Each number is 128 + 32 x the weight over its row's rms, rounded and kept within 0 to 255. Layers, rows and columns count from 0. Numbers have three digits each. The size before them is the row's rms in percent of the matrix's.

# up: layer 3 MLP up, 1024x256, rms 0.165, rows 360-386, columns 0-255
# down: layer 3 MLP down (transposed), 1024x256, rms 0.154, rows 360-386, columns 0-255
up360 100:114124170096135139173119153079097121068143132086091123095175104109111135145084145087114118152171101114100097124098149155155097142109146167133185117120111203149092195169100135117177137104188102147098168183184129123136151163087112166181148116132071124118101117156174138178125132123095149081139108063106168157177158137158116132116101125189111098075166110147119111067086142077095193133180107134166199140087134115120171135169093115130128097116124165115157095149122144132104078071111167145145135086135105063155130110138079125178141123152097098194151091063087164196095144173152149122117104113128116107168077087135143117101115130084155140113177151098134186135141115110162157135155124193099145117072134154088073108127162113177185164094094170141139128161117153159063162156160193
down360 099:160107099095113124105058106163142152107145146115092201145102118118182127128177079139143158160127221160106097117116129148099105118138122147168140105107166089129143107096144123116133160139142138155098109081132067115114116139149160116109168139109153078128129152086126137124116114126112116142171124135140141185072081075060164097127077111107142100149079147145149148026128108120122139099155140074142208147117181146145137138090127150121128111113136096110143145180198151115151106109096139123154172084134167181131134113131210120123194165070130123047135104134124124105124117085136048177130155123069097102118124131088148114172150135134148144102173099098148142064063100129149103168153054112088092190080131115162183105203091126168089170133158144140135128153205131152130106072167093
up361 110:088088197141133156087168153080130155116097155172137074026139164134072123115077135108161169125139141117174145123101089097086124113136068135128148135138145128117122095132139134093162157050091117131149063106130197140129121112156123185140118113137148136126170127143083191122106149150153174126165064139165131038059129169099090127146118105196127095114099125151166113194123080072101188118166074152135121121085160131186156148166101137112137111103175131105178159125133140099124115089150124121083103140096120175085117101177102125153080134150100111183170135126129095117109113157163105127162105122159109149102125138157094130097136143132171080112119159142158162137042126192120138109150129127102182104220089086171083155119068155111075125162164102144089103127124100118152085146164101
down361 099:094122137124096087081138131130137163133120061145147189193118114124148113132185118126174105175156155124128178065076089110125144151147123151144162141138095100124092159133161161134105100177073061154108103095133068134133143153140176133212119145165137115094077157158099135103104129142176115113171138115105132124094125161081102115105120122055060138122114110085124151119160152135113189165127127175129109080164103126137147120124114098171132092109130159143148117091087132148115123114140187120153131165177123225113105197075154166126093160100170133159130135112181161161114095144104121145153120028071142173100173162101148092145121125097155101135167147119096147049150093138116186133100121091111139161042128189189173191153119118123099121161152130127102138052133113140080178089129147
up362 109:134102140144199108090096176152151150124158165169118128130146138122106149155150103151094176136143120117150102153070141100077133187149085112045105140114126125088095174114124119177069115144140132112123102191154109128113122137146130164169118178180117142160121112128078130166107154167146112137139108143089104150152184150128058146110113173193099150106161107190183196094075114139104164067167124130097088112140093152158152139105103102122108102084072119071134171109118159116203142176101151084212119133145092067110118139130141122130142202099089117159151106127132126153067167157107141141092074132094128198140120127066175122106174091101043061099094074124085138105098106087182132109076142120191114130135096147105145135172153139144102134124175127115139077148141121072136104162120118
down362 114:127106105126076062117145153077137163180144179115138072142145110150200111143088132165119097139105113111138149116135111141111096152118104092083154156101207071120170107171074136106094156127115149087118103102111124068126111070177130119219121154166116114123157128122139096159142176133184136133106126134144027166099068138065028083093135183198125179130115146115167124093105118114138160112149085175094074156144114148116144123135125127160138181099116101120170164159116107172134109108073106150168078169173111149169153128163104093138127163114122092153115172189165185109160085154127146135153166138087110160155155183102147131140129070175143106080084046133148100120129152116168115111106145144155134109152132198127162123165106126171116136123109141118135126146141152112171068183103103
up363 100:151127106140108172170132116129103133148111150175120086182142152099170094061154103119145198118078121181126166140142170061075083086161133135113096094044128144084098133109180147158122053118107102111144090127107115188123078119126098114108122091138145137170142175112133145188179128091137102116061135133188140107095089164111112102090119150114106140087106162103136101150137118139090148075154126134143070142160144179094120130142187134130128099119107117146143132152126151058097130118197148067094098196107142129130152161186111158160139107140132158141133097074131171081092145142112203160117145168084142165105139132114074197177100138112050122132122151183074085128140191139153125104132210201130143082143058124131121118088132153152155133135089150156093134127137117102129073101117164
down363 103:139157116154153148103090095126096145088148124138151198124094113146108091126153136085131100126153152193161124116150115100136088184136121158152148081060119095090100105129156168100119176157113156125116169096093114114080161115157152112122102151118135141089156081123152127108019099129140213118090129186128119154172129134105104127131152117163148105146078083106140137088069147134088084105133135097175103201203141072160169183130126171097110098168124117129161125169110063128128142143096116138184141077102168160218162184175109122142164146056128159104121127100155114110163124117114124158111086129120171073113086140112132152146107117165199098057141146129115055101116123114159117070119126122141133141087123146109080190147163160165047126149120136189157113105132087165093157111128181
up364 092:157168102107093103097096165105101120054156145130143181170109112122105127111150084137148164147160145158139096084126165220120157105151076201151148099146090168106114219097153101171103089114076144118147154111181199085083169105087089123128109103131135131103107101144091051183074148130073159131092089099181121113116168105117104086110118154130086113160079136173085052079133110134081143156089091145158119078124120132110102151144111081107090095075136125157145129144126121138116053141122155156114135132156116151147158121115127123093146160117148074095096163152193193139115121137131116160119115120090109133138133108115143131194143112106133103126159124167185146102137123107120190068093105107152138118061157150131078138049186147136097153165101155089204138165091148101151162121150159
down364 097:127156113158112174128115187129185143081105090136039085147109100095155066126146105103118184103132092156118131123178100127141114118169152138097056158162081138089095170098118101160134116158085153087179151058124113152096147097160144141135182099133151151124128058104090119195139122063112094102114119085162187128138116101115117175151099093116119085116167126141145098160117132182148150158153154115110144085063151148116169091088155183137137153116134121176091155073159088120141160208146117123163075118153179103111122138181095167101130145178193095152177149110093100090150171113118072150108108101201120120141120081145117143115082131136154189137103123146142147177136133128081140122102120098146161147053137103153133094090165171164140126185129141038143119112114170133131166094148078
up365 096:135123157124088166165153078098164138066163146171067118139071108160114146114161125088123147150135126113106074095167142158150089155170202152114151183100120143129149159153158139170084130104099069115172133094109123185131131094086128090103109136159098147163088205072132159112126111103147138145155154161073144089187098114139079112149126114075067097105107109104114203070157171177115117155135068165177111103140147155062067096150209128147069162095093066108113143082086155199181161150131173152150134147166147086109093140125149116111123117121090117077093167128138105137124111127125127166101178143151125206138108105137055133120186120108183054128117134107096119112116125140116114123182080145132143096159111123120172158094154120137165152153164094108139170102124131092117157155148141
down365 098:088141180143096147128079117133150099074092092129181147091143149085149136121157097075102133114159133081123077104153145131150163113119092161165144125104153104128107135107164134058146111136147131181127093081160122127114064090130150083102125130183075140073131136120185097181117165172085112113153162155111141167112144102140074110171092117111122119136071164130105100096139118142135150091133070168099170104138157131100143139100127156155101122050099143099155129193075132097112092149122099135150064163113159118123051105125075114113166143080113062118118147074171099144041148193093094137175166144084116136137120096183159099134174125140096115140104164105101090178106065147126149026078156169112149180187125148153107128123164196154079120131139168128164119141101156124158080119143170
up366 086:109122152135198166106095144134107143128191138120146183124112148070103111113196115152160114114079064154096069098066130131082125105069149102119094140146181100142114101109143142148140178112133119110149166173125103083203163081080157095083162110085128120149153135080116149099083136137111120071171129064145061094110125101096108146077215138143089126136140103114103155184105091158100156145107110048091119100115124157136108169071168159132116136183133147086124099197138091116089123148155104134108119152141194152153103201179147187152192078144103163085154148111168136119114138113088183130108143149129117111134159166129179171119170116141140125131137099142105119112107116125140086132100099130095096155127120143141169113091208134133124160154082199143159162095182120088066118098159113
down366 099:160104091139085149083130148107150140083095101098062137139068094118135103161156161150137067169102067107164165121101145063109180096141070081188132060155125124132133103158124120097141165154152137137078105154125089139151112168074165136195120188135138133133183096104112140093101109169089144133093166086129200132110081188183092179130131111109113144107135060082124138158096164070120128142190118105153081069167097108154077081148153145106138158149123110112162155138083105130201071111156071140162147107116122118135159138138105114122093139148150169163115180136133161170123154123112126145093086097097138099157117091170124093105179129127075167104110142129127076145126125118119065136125083136124130184183180142131164144117116186159179131133119131135120149135095067117114159101231158
up367 103:127050145067128166174082127169145135107137160174148088094135097076142086137126139090148107103140143126098140110126149185097127125164119153107162178134164119134174079151146140145121142065083128111139149122108094127156157127104125072142131096118096084117129051110171134175095092148071080073132125098080139148156170161128118087155101111169139146155113167099123120135110153151096082132097125077135168163120056124127101137111164133142217101114089076114172139114126100115120065153139152135075191108162115060098148109089159128181090152140126106161096188142096156099075107093121129139180104124104142188184137137135218183165146142080157127151150128114078106105114090080187199191121093075114147134144127084134083101129101104141111159087137153109183137159144174170134124145096183
down367 105:059077115151150080097127161107069145109086175145138155111127096149161104168113128115141089097113160066129203132118128099165092149144125113064092151138167163107145189147131152180134168096122093176189083103091145166145116118088106162186080131145093134139118156109157143111154124099135114068132139111114120178199128145129115107125136158133118116181133145136087130138162176136133126116087104094214143184094113149157118158092115123089160131173119149107129123135032162158139124066118198116114168111110161146075168144176153120121162080116163144076147140090099158076111175076160113133106127159182176186103162153134088187116144132137137105134110112030109057137153076089114175165133175096112127090104088124137139147070108131102104179128079134134086173144150101138176133133124126
up368 088:139183141131178151093131110116098186136142180132117131107149096118126144053115127104145143172112112088111114153143196148141102116145096169088142128094090105086129142119205120138082154118104164085122132110117122100107095154114103099057122107159165153182129112129097093109154107149051119172106113170109131116079116154099103177164123104166154136137109120089093073061141068141131139142157131083158151148122148087116124211132138142085119168147244105186129166170112077117138177127151148117107148141138153144080110146139107188155112147110050152096086114190123132145118190077139118169122112129125176103123122206095110118158135085115118150175125228132103144086105111058087099143123132104072151192123113132117144118165113116134151107082163126107134080087130122108182080124097071
down368 096:117057081128128066147141141148103180130058118062121075131116114115081105154159107173093118080078130156150092145131084163091123137114074159188105113144150069156115143133109183109155116090242152241125138085142133091120181102154081108142087106104182148128133173146126107154144192108112155099102084127123198101094142107112117136111135101109147177159079138131179122135139132148143080119076152139095112099145114116084126116120192085152112123106105094140134145103119149128079113132131081175201154146115186159128127171146157125108140090104151079144152127064115103139118211114124129124088151100126097217104107130134077162130110082203121118129088151172143163101105156100140093099119179133124113079111122169145107113088119121159125137167136103180128121126096092167141090122127160
up369 098:156134153116119135114126102143132177153134140118155111126070146092084145086134150139066070137188125175087140161203161151173068114075129098184118149119121115110116106166116153098149099171146078149218134169104135121107132088105145137103151152099145141123060133116144129120087118115162156165123169216156119111120193121156136131144164128089083169117108065100116152097140107101121123140099125133080143169109182136123091133149100117182113109150189175067147120130096157115128178089100187119124079137111133149161123110149180064103143173138119115110125142118127092053120192142183202122130083140143106120179102072144135153108144127118142138104129046090125134113114146087106170169162056152123150122031140060092120137119086127130170123123159138100102145115190128111067083176112111
down369 099:106142144111143196113106147145108124148130092170153206136179087151106164079133118074079086107070123145079143128114131161121176178084134098115062102155145133129129157111109110132162144086113107176083093163115210088179127119148150119085162112087122159104120124185123140126108071119122161169126114101143140100126134155099151105100151075120160133193119119202161155144157121152096115147119099134112134129134151153124143074141064154132176158169173106195119115176133174129095146110185111164097095145061058150155136116172097110155165117159158122096070073083125093123127122104147185114135125121073121162091155100151109174109098086140153154120136141127087134086186144105118166165098083080161210116071067090075145126146183056135172131130141173122137134138175162114097156149144091
up370 096:129154148175131145077114070075144170115097178132167120122151171139159097063107210203082124060140159097094093055146171125088079147124100169121165146160154165129144120157129150179137158099113172152113096160127208098086158109134132102143134145103115088074106126089144142161157131163127077158116190123184163169123117118132184128103101123144123142085102145119122116124078133118136141161078168151137142144159141165138157158154106119115161121143132127144145049114098106161164140082152087112083027157070138129081171135125100105164106182107150204134189132120128160174102087098160172180121082137127091139149094139092154178099144136103114096132136139170151101119149144127126164105133173091108131123158085137127136117143099094152184078052110102141104185066135159121163090143158145
down370 094:192153105146118119151095169161129167117120124158139085209111153149119090151130057113116099128128144167121114167110120189194162062117178181195072126137117109089161162132175070121179112106139129121121133128144115109111124129142094149111107155129113166044105126145117102139126096159117130074098171084106096131110136106114140099079177161144085082154137214131150081157162119106176186106140166141141116107181138097094191103103142108163040089074125086150128158120132146177132073044134126146069141142179188093116123088080124193122097149123139102137149182101125147102128097155093111128085113090120192136103155100157127148135168078118123178108162065105161094067139139125153146158112108134087156066096126130115110120143121103129098142155109109095136146105119116164103179079080100
up371 098:138152149082099144078154098161176133117104126174167103102151109075113147121071134193143234093147113120130085136166127118146130186108143130169097115175182108113097104170107110124122140129127127097119085129130125109083169147182160088092126196089128144125125123107107150070120170120136095096121126117152187085127090119062175111115119137120104094216062095123158151129079144101104111157157082125126111146105110093146135179152142192189090112115135136165145144134080192104109151130107156126186093130163169098115161130153134144097110121191099133061182132071127121073047119068096103095131161134159107153160136134124151128137103110139138124106148149148227108117109138131135089119152067123137112130112134121128082117140145118184153145151121154203161132092146036159138135131119216
down371 096:127158124159155123105146134128140135096091093105132089155093118125113185193157108093139104147100147110174139142077107201059092120165073104120174131155130102083142117095122136103136091137100142171111123124147124070094148110124168158122094146162124135098120099143134111093097159123121092117106157140093156070153134147100158081104223122157136114098051111061119111078119150118143167109095069095096149106121165117154064168113091147109076128161130128084120138152169094183094160091140124185146195122138103121101167169082123115087131154157116109115112116092179148171076130153121124148081128151129086143112045065100123109119159141148109153126101144107166151179172051092179134120135078096049146214150211140145115100127098188114076070150137099147173152108121129131116152128152181
up372 092:157091181181128081117118139138127096176101188133095069125096121114057170100130099130111127084169142146193122165175138163143111171141041150205094143147163114127114149102076173178136191148153108101113152151139152116167100074131114132093120122164132118125130094222144157157107143153101152160138111043111088108146131110126078116191062178122148145074097141130192163158170114088128127158123150084098124110192152139124100086142170133106093114134154182096107156117146110093076122130101146135081206091108152134141145103137131150064106140100124117104161120134147209102106122146087116150174120097153161113096085115111172172100159199122094108141124151094099145135094160111130162140160072149110082089101104102119176115130142169117119123185136117151145171149117137169115134158115209
down372 097:075124086220140176113104087160175128132131122129146065143095112159182076186164098150128119129070082132102119143129091171142131103098112090087113126128096119112155141145145109110154077131108102125093134173108076127165129143147100104077122116108135142155104136117077158126143129124153147079068101155162143117093055180147086106120171085155128142130137113137083184106138076108110156134140162103108190119083107095222168183217089099149138096106137075192108105136109164154135098164150138115151104177102158170075114075104111189174090150113136157172120156140113088161138154135182128125119126084145133187120094089120120085097139144122069143136127152140186111122134135119104132101103122136150178152105134155072162136123060108086134116141209169154152158078111124212102118089103088
up373 083:177106137084071107143162180117174070096104089159163088055114147180111129079151179127127150219104080114132138116087121138111140153095064121116145113097129102134150181137141125044125127128110110149073146121120109062146134110107141127129146143139188107167152117126109135158127140202122134116159135110117129175090112145141099184145122179099087113106107123086118075103119083123176094135133145109162115081087081200121157139107056138116159136151077155092162101177143149162193120107165103118129111031126167131136116099088126156176139132169132137161183147133092159142127130103120162189134132137110129172119133074051129129173121115198170156114157200194138117163135100145122091177122092118192107115135157101111086214135142160129159094084117132130090100119134104147150147130167113
down373 094:129101202071143099137178191106148066104117154119102096146108153163123081100151091156129202149134107135114077086130072073163133109110115164139157149162149126089081088107116153105079125080162121164141149145161095153129101152170127154124155167068127141097119107138080188082186147055133135127135173090184140179051060112117148140091123092124160102120182142153149134172090154108106080123140038160102125124157109087128190149138143141107172174131108126060141096082121184118141162101162123135107142090108129048181109145104070094077077118132082146176104101115158129056156119150149125124099130139120106129183144113109094177132108105168165097129133132143154137110113171114149152114119120089173107120131174098107128190123079135144154056105155146094098174080121126130156127122142147
up374 099:140113178141115110137186070228053174114090162104187122197088156049160133090180104165132130072144134153085125067103147129090085128087114078133115151167135141104118139129162173124090146052121147080128112124170144131150101097142031164129121145165062125149111082188139109073154124115076169169151117113152151134106149090087139122117140117122074098145113183142111118136168141140169139155113153145114131189093128085117136075155123095125179072187141075108112169155137100068132118162145042126145131152121127094096179141115119101150101168136111109128208120128143139102108163149130099118117129147134078113101087151170097097144128156157166115163098143128156107124120122162123195149120103090098096128152140106130150089143160130122127148083108071110127207178142159189133124109123142
down374 094:153189046152080106113139094080106081129124116073129155087126050119065127068061154118126159104081116138131133194173125134141127123146153105142143105072087085163125119146104096128134120140069108006101131128081105117126161122137164097133140145068133114123132156054080168190050139138146151068102152095146137110153126185201114176097122091118153106075154062136134131103162079164150056128130125147128130116167074161126094140087129112097100155159155123200084129153099083093117123130129192168116119124060083125127052119106138130136140139104169142106069123079111148171154161104160164106140117122122134178121144077162128152106110123113106119125129127158127119122144124092145085103122137114147126113135161094095128123104161075081108145134136183163117125101165064134118149097113098
up375 099:150128191152118170133176134146144171134164120109059134173135125142112116108153046140046143153147119130119119147101141165181154137129173146123128095147161116121151105137153146102189133137126136159120151111128123095156104158145181126076194118152141124105094140146141146117105080107129097114109143148068149161113078135062103125133136068130135097103143155120155069174086121076110182157102090096101121124095137124093130122098166120107131111155140065061166143029095170140101147165163206101128105107150136157189183090170166108129160125103167109176179116143104081096135108129199175095163109177088106184105148128125100129115100137091141180104183131154111129131149064099141195093173155200140145051130125128095182137106115170137143074091096137146159117138133108180087124158129069
down375 102:099167147131142109123154174076127104174117115105169135135103189139108097091083097131112103167126119131118141156095134115189134157152099124209147122133134140148129124153161186125131089153162122162047090113129104105177108209084137171124123121084102168104091054124109121129112134192128113147142063152053177115114060150141124125060141154091141119120112084117108093130057127120116154106152091140140081141173123110137157112133126149169143109129084116088126148145169102154119104106122118152179192070147107098193192131111088154102182113128161136140134103137085082199181140116146130151145107150134113148132143158157092094141113185151111111146177092178095116123134085094181173107166163170118204146171181225079135094122138142108094133072149160149105169164148152152104170162095138
up376 099:223081099099133149139141119145111131147155155095161151083155119103145092101108110122134151097142151146122149094136125069104144104172167125202160093132136160119101140128076119171105114141156154124118103162176101147180093071084143139100162149096170093125098077147135110038063204157162084078126149169103126092112117044126088050124137139126127120163115112152158087152093109156165188136136177132199121078140158111111138154084127104163093105123132108130099189125125110179157100138094140157144135140153082198137090193174183118130135138116145104118149094101083198082110138085080148130108123103154140151117103098170127129129118146232102109106162146135188083105119109143141155128209164122088132134142102131137094125142108117143167194120069111133128080153152129154078152115139088
down376 102:104115127156117118121159118129107112139141126114144144132088118170125076106138125182082127078092138129067126127125190110076071089119097164157122082123164138075145178195156128123173129144119132121139160155169068162086088153135103108120108119077131094100147171187071149183126111120127131116103134098129085098085089116161131108163082163070076112104185064093099128118150170148145196144133149171145094131089123157116060176064131073179122149106116101113132184161134197157167135151109092132139107098073115165114101162122115128125154105129147192153126131162124161194090169176186164153157137122139115134156181144089122109170158161141154166173109133110201177114128148113166096138069118170135113103113150128142107096095183149141182123113123163079074068043142186120132137164140141
up377 108:177149168135121168155160135208125124127143143165126124153147116130132094112064079112137098104179128135078160076141110102102159211138059165114154126086030123107124133103062172108148126145203132157158110172134141111173118103098158108110105123159185124162152125164118122193117148107153104120085172118150083166122093136114077140102099164096096131081087108135134164117111092117117172119128153169115067119074089119127094110140116114129127107167158111142096078126136101177150095083124080154121177080117043109018144121102117060144099170104135107121120143152132125174125147180152186117132088110106096091184143101166020173129129134097107124135129098161121111191099144112124201110095108177081162120150151117116085112141145134127166127130105137114136113168179151119108121124113088
down377 096:069167155109184116100157108128125150123091128101183085083093139119060126110141105154111073152139095162120118146127060112071129126145142125186094157148114163119128176160143083229113181162173061140075140143109134106144132143142149146094155059089090119113170127184124114078074103188110179121148156113135060096094137157209121132143146152118111108159123118213169191101085111178120086144151151160172116152159129150119122115139102167113075086121183135097090083159099163114113118094148113106103105118111083115122073110125100169134103133122121163075160119140135104120151157131125079119119139077095152117097094151162131125060101125076126133146127124158111129126087080093122119188126055052112080110147147096154139070152124126119121124115127144174105153161076097084158148145170069
up378 111:141094170152055120170126092139080159101075138149089133126097115115157133083170127095140194182125152172114117117164170133164139116150101155104135141083132166070107156142141181103080107100098128112133132135181118122116096068132101107093102143135121058133122133108140128147112178116107068144087123167129167172145132103154166130147091144135054105115108131133141091156104141114162104177163114146135102164144175159112144133104105088205141062115104192114150114051127130189133177064165101085180145146106168174101178099123130160133109164106103177188135075143092157093117066106164200151155067095152116124156177158099119092192197197105101152128128108127107113116134119145174050103096144092129118138149116132132078111162136182154160127098089123118074151148117137089139075117081110
down378 105:144113140182103173141121154111157145162080154157112139124091072113078097083167171150106091142174134137168125113131177110113121134163106131144144154124074149090147166142144167037141138149109151078081145163193057114114104083139188121123118094188101095104148156076092133162176151160125144121096095125098106080132173085149176151139151119176116078100140111079108101155070162177120121176155113190086119191128129106097100118092105096170168080112127147147087132097164093117109139154165180139127137129138128207084110122135129092136127117081114196141183069128105149116133100161159165168127076123104109098112146116095138119165151165178158174107063141186115086186120147151167138139117165077108151132073102146103097139106102135116045088100111131124125110164129129168100057155078095
up379 100:169098176130173074137098139095115070151157086157090114096111099109139112099123164145117163069103119122163171148133165192171184173103146145126139118135113105106144099121114105113133147083110148121063065094175119178123076163089153106154142082162197160146165151142145200123096165141115196125162109142125125113146123128098078082130172165099152196138068173141150112102116030097121174090120147138050137178105142141141151148122129178125051144116156138151121090082095093137181140142185123110102143138112154155121106082099135105111152133083154156130113044141101112106121088096134128166085212149171069137097130128118091107073096148105176123173118140149140134123159113124077162110100119107095100147160098108121129078182078136168124096195128172142149147144153110169143078130121102
down379 097:121150057125157083149140133150152109161190176135132075090134190111125126148198123139131107133107201166184062128122129156101144119087147128157194126087130097127138101154086089152158082104102110170173123113174119084104133103149126101141129119140151112142128173166157157107102160105061178106119099109137100064176101109157106130122192157136171084202130176127080092143182128080138118069155133122113150096157184118117079084143091120114111179130169140145126136147159183141176167103153091109112113119149155208139109119142148117145145119191149113125075119145116135129136084102112144129151182198134144130108096163005159166076152097073084158076155242100144119100133154118117115130107129105142154121092110096127150140135148107123121119136172136131151124084134079089149154117131160
up380 100:165070111117153124136103158195075083139163100121109098140126028133135158134138143058139134148143089165132121125144228152092141122121123082200123134105146139131149095081085139159107118161163078063079129077121151143111092130123082141181116137110162137059165116151152123089101101088140098119139143081129070160123107112169130206156087182111128120108129088113113164148099149106138103108239122133163100110128177213185124141090085108070112167089174153135168129164095153133180152149095124169133157128130134145181112055185182112156139094102109160117156137069146142171125121142102105116142101107172151143134100163126183157131143136130084101090139138114108140110165105108084114051092126104169152110161166118144159131147145126157119123112079130127142121060114143099170141159143100
down380 108:120114121108134094075187123108100079080147130113103116152170134166130086127073105180139104085118102116152176155132148112155137125106176173091107134046158111126131125115168102135139106095153148131147097058196110115106122148164146196126124099140149169099144183086152151080134161081144084135125160081071094119188110127148094094096188124124088098171116104155144093153195150143108126122138132074130115155105081110108112113136076128090128138075120162150138088101209163120102164105158124081132079156122170159134116071138118131112186086105109127126127163124115152116061049162111160134145140127155154183164077121103178120149168144098116099123238111130097146097118163188166100083108161140187077118110123090150146153097163116116104099140176160072149097104108098156098112191130075
up381 092:154109114125130196089144154091134151112194139113112111125095127152192148111075097155143134102029128161181110088160152113118100113158042117164128104143156137132104155130103139092115170155110162086140112103133163138143137119117096122112173142170143141096110122116105159133121142161138096142122140065139104160114193172104149086130190122097158151115109117100245120159161071176148135143134154126093161166126144126083128076108144056148085126087140118106142147164141169120134125135110054071122129140055092145135125176130146083096120121146112172098140169156143148142182101041150062146076129127179097110193150110089114211117119185165091129116118088102148161116193137117130180134182148110149076146123118123104128127124181120111123188179107094161107082118122105192138110096142098
down381 112:128109128135123121083127080167105170111131156131116189103122160192144164077137132123122171158105140159092165149111125117127156181090098132151102141135075116166055116157146161103162151073113133133078117091127100139168157171083177133125091141137189119131120171153115144117165137137105153134134146149105144126135120106117148177106110167110098127154111093115095146141064117116155176136094115135210113088129114161164107145126199146067155184169088145091068161127156119077105128108093122218163077169096128139151123165125141105136193150147156181116091088141082162064119136166115140162127111123061089120092083118100130034115218119188144135142152112168102159145125165110086049087134139136183125147169096114089106137153090130142142111132097130098092134166167203150131129150216131
up382 107:154092170150100179140096136140064144100131105120163166104120139184137126108114164101109103205171114127136093167210130125102149096139099147144097102136125145161138141131111130147166104105126128142126159107106196114185128119209142139063150097160101138197126147042169157161078134115112207109120077093103141094131118093103086149154082125160128123084145161184147142166105089138123100169084092121128051127125068077084119212127154138173133095101127178150126122151096131194143143125142075083113163107113114174152119107117136119114104124137163141143099148141125150152131166154201137111169150145110132117183150088115113144136078108133163175103134079170145063096169097073193093160163126120154138047175096111087113098086142103112117130077087079147120166102104132092131121132185115
down382 102:146132102079090190147119089119138106050124151202072131140162205138087119108110097151131101179122144107086125098160116135148120118159175142097147206159173088128157122143108115143127125164066147161124123117127175129126109134094174142105191078176145151136136091149086114146114179144109098183166144087133186166152150154158135093142115133119127113133138097131100107094104087170119104121094127078093191151148129119141083176081162166156138159182185147068132072099149145122117183123135116132167163108192147167095110114157099117098185132084151113079129114083159082134146084122175147118123118134149100097110071108111072176162088124170119182142110127108067153206174134148130162095160091101118084174080113153163129096129094085062076195132142148155079155148111136163143165121117109
up383 112:111097146110124123093153123122123193088153151155132120080164127046098086184151122098043115144196120155129162092161190112162131129109091058130147125099082148063090162080129116138122133101153119110066106169145052100116109156081120158176146120123141124131141175092156149097142099137143148144071145125121150099108158166131149093158159149114119174144131168133127088114082124161108146121121108076109103176127084169091161072152139172142142175161091175090134090155114061123128104152117116099131214152080185143153195115067147146115094121128110128048144082124084122142105131073127081128059120150157118102107158173192170070110154183118122115105152152093137125148167210106106123145071125102127181142102127148120101206111126146118107119142136094171116092137120091125117125137109173
down383 095:121115110103172118123116093143127106139111124143138094142187154070146102147133119146100123127131178129116130109145137134099164188155184153108132117070085131159128192114122166180126095075153127077111112151131154114137119162146144121171134128167215107071090145084097070123126112143117080119103101145112107155130164153157181084157151138159183132120098121128154161174063158120076124073116126138166157122144077137139140158050094124168088171176206163138055128139063093100188149095161143121130156080101177156071094125107092098122111119119130114158102128174118152112166062084095139132117084197113167135120158187130144063101102146129115148114104129158170075140146103121085065159130109119171128078134156123174163117116166115089214110165131120188156115094168150120183196108152115
up384 088:113098098120157142106127187098091158131081096183132120137118082141137164131128162067117098080194141143147162074135135145146134197108112142123121086158175091102098136208132126195173034113136129097139161120173130132108175137129142138176121155165166081114153093119102169173174125109093109135151110153117126134100125125179170073153097069127144070131129117140064141111104095099149156151127174107188097136112121121066128077162151110066099106170095132150084148152168096143092087126132155089092136156122123113108152059090164134121131135118116114093155109114178120169145155178099122192051110140120136140154174162138099149111131163079178119105148137112144192072099140108142182136088161094176166164104083122169170075155178134123160137150072079100111135128107059148150113113152066
down384 089:076147124186154125113153136186136102072170191108128089159085146171169093098124135137159120143124129166079153135149149180148142126169094116091113091109059161138121094128141106173087134166117132180117134136171122086129138130136124147128127119118105173110170092105104076153158128151108108098113149148163081082165149116124094095118173074110187160147116129129099098126155058140115087142123098149101117113187203124119146074158063129062120128085167145108181066091036175132169160108189087125048094098084141150085177148088113112146112161097114120139185150136144138104130104128126126167096125154091128139134130067140160140123164096083134100133092174117103054059179136139168128150105169132189146103130133157173106121150169141077105100105188100159115129136068181139080150143104107
up385 105:117092108129114152130121111147107132129097155107118117144127177138165091160127173094139091139159179185103128085120137137131150180113157114172159154099114116087112168074117098131126110079086104133154115115146107147206103152047074129104126170120136093247166121177157118126108102165042148106123125142142128134144142100092108140162145134140133123100127113105174115154131108107124115230107123116118145086136143138159128116163167125087103107132113146122149124116126187159154134133105134129185096134137143129159114100114048103151149156125109117081158133149126170176077190139189077117161076083180132099185090121188132163156159133096135177175141168130129079093182156138137114086151160110078158110138127148119109188061139139190138144122118125104177055132104140133002102067157128
down385 102:106117106150103155111119128163110148092164105154137195154157182120147156159118119170122152113108108150056106083124079104123038208137150128135111130139195125165168165127159158136079136166111162088169145149126178100187160102141084167124184097130132089153069065122159126112104131113111078091151086138122100172130153165203170118157152096074080101099157138153092144138139081149108099180080137150129214110158151112142154112163171109088099096151162155161128115092136096156161115096151122088129131148068161105171195111103111122173132114115094088080140198137099136165074184143132139064088156113110134108141118115082166114124162178135163130168147125128171102115150083128096089105114100109111137098146102105187109200102124086073133171131068143132092169166149164118083135133115135
up386 096:108110103138132181121084146170115122193167122082054153110131118152113149143105145161132127134080119180143089223146133147144084120121120100159084102117125163096123160157175106189074111125156129150183102100182162127099057055127114153110146096167157082153149120134124110127135147157084189184111168204128094157170110083108111118163167124109144137124089092117167121125140117132131109093050141149100085094130117153121157086119191133139119135088142109093140183135167163105194092080103099100120133121139114183154122160171135074207175122196134182124103094128149098116151136143113093147187133133119081127154129146076135112132119196169081116090118081172116098160102099115099120065132128220137126124169137102164183129159128152156088149120151194183136124123106136128105095101130117
down386 104:131113090155102118131129123183190117120184188064092108102140129079202136166078123140115145109048142161165184121141115100191136081100125162160100133107136178140166126135077129119107054154104130148036159115126114159141173171110097148074139167130132065113111146080097098098196161134096157092162140122049142191118093131134156176061158089170093125130096153153112154156104187124089142163108151102118061104145071172107171110113174112134161088111137102138133110110098165160117106115119118100143150099022117144133173114115145130079107142175137128107136099139159139152102110171139111097082188111153097148172163104110080134141173180140139133131084086125133144112108128110145098127166130137115170135099166192149111112119103106137130143174119160158099196138113147098177089106160136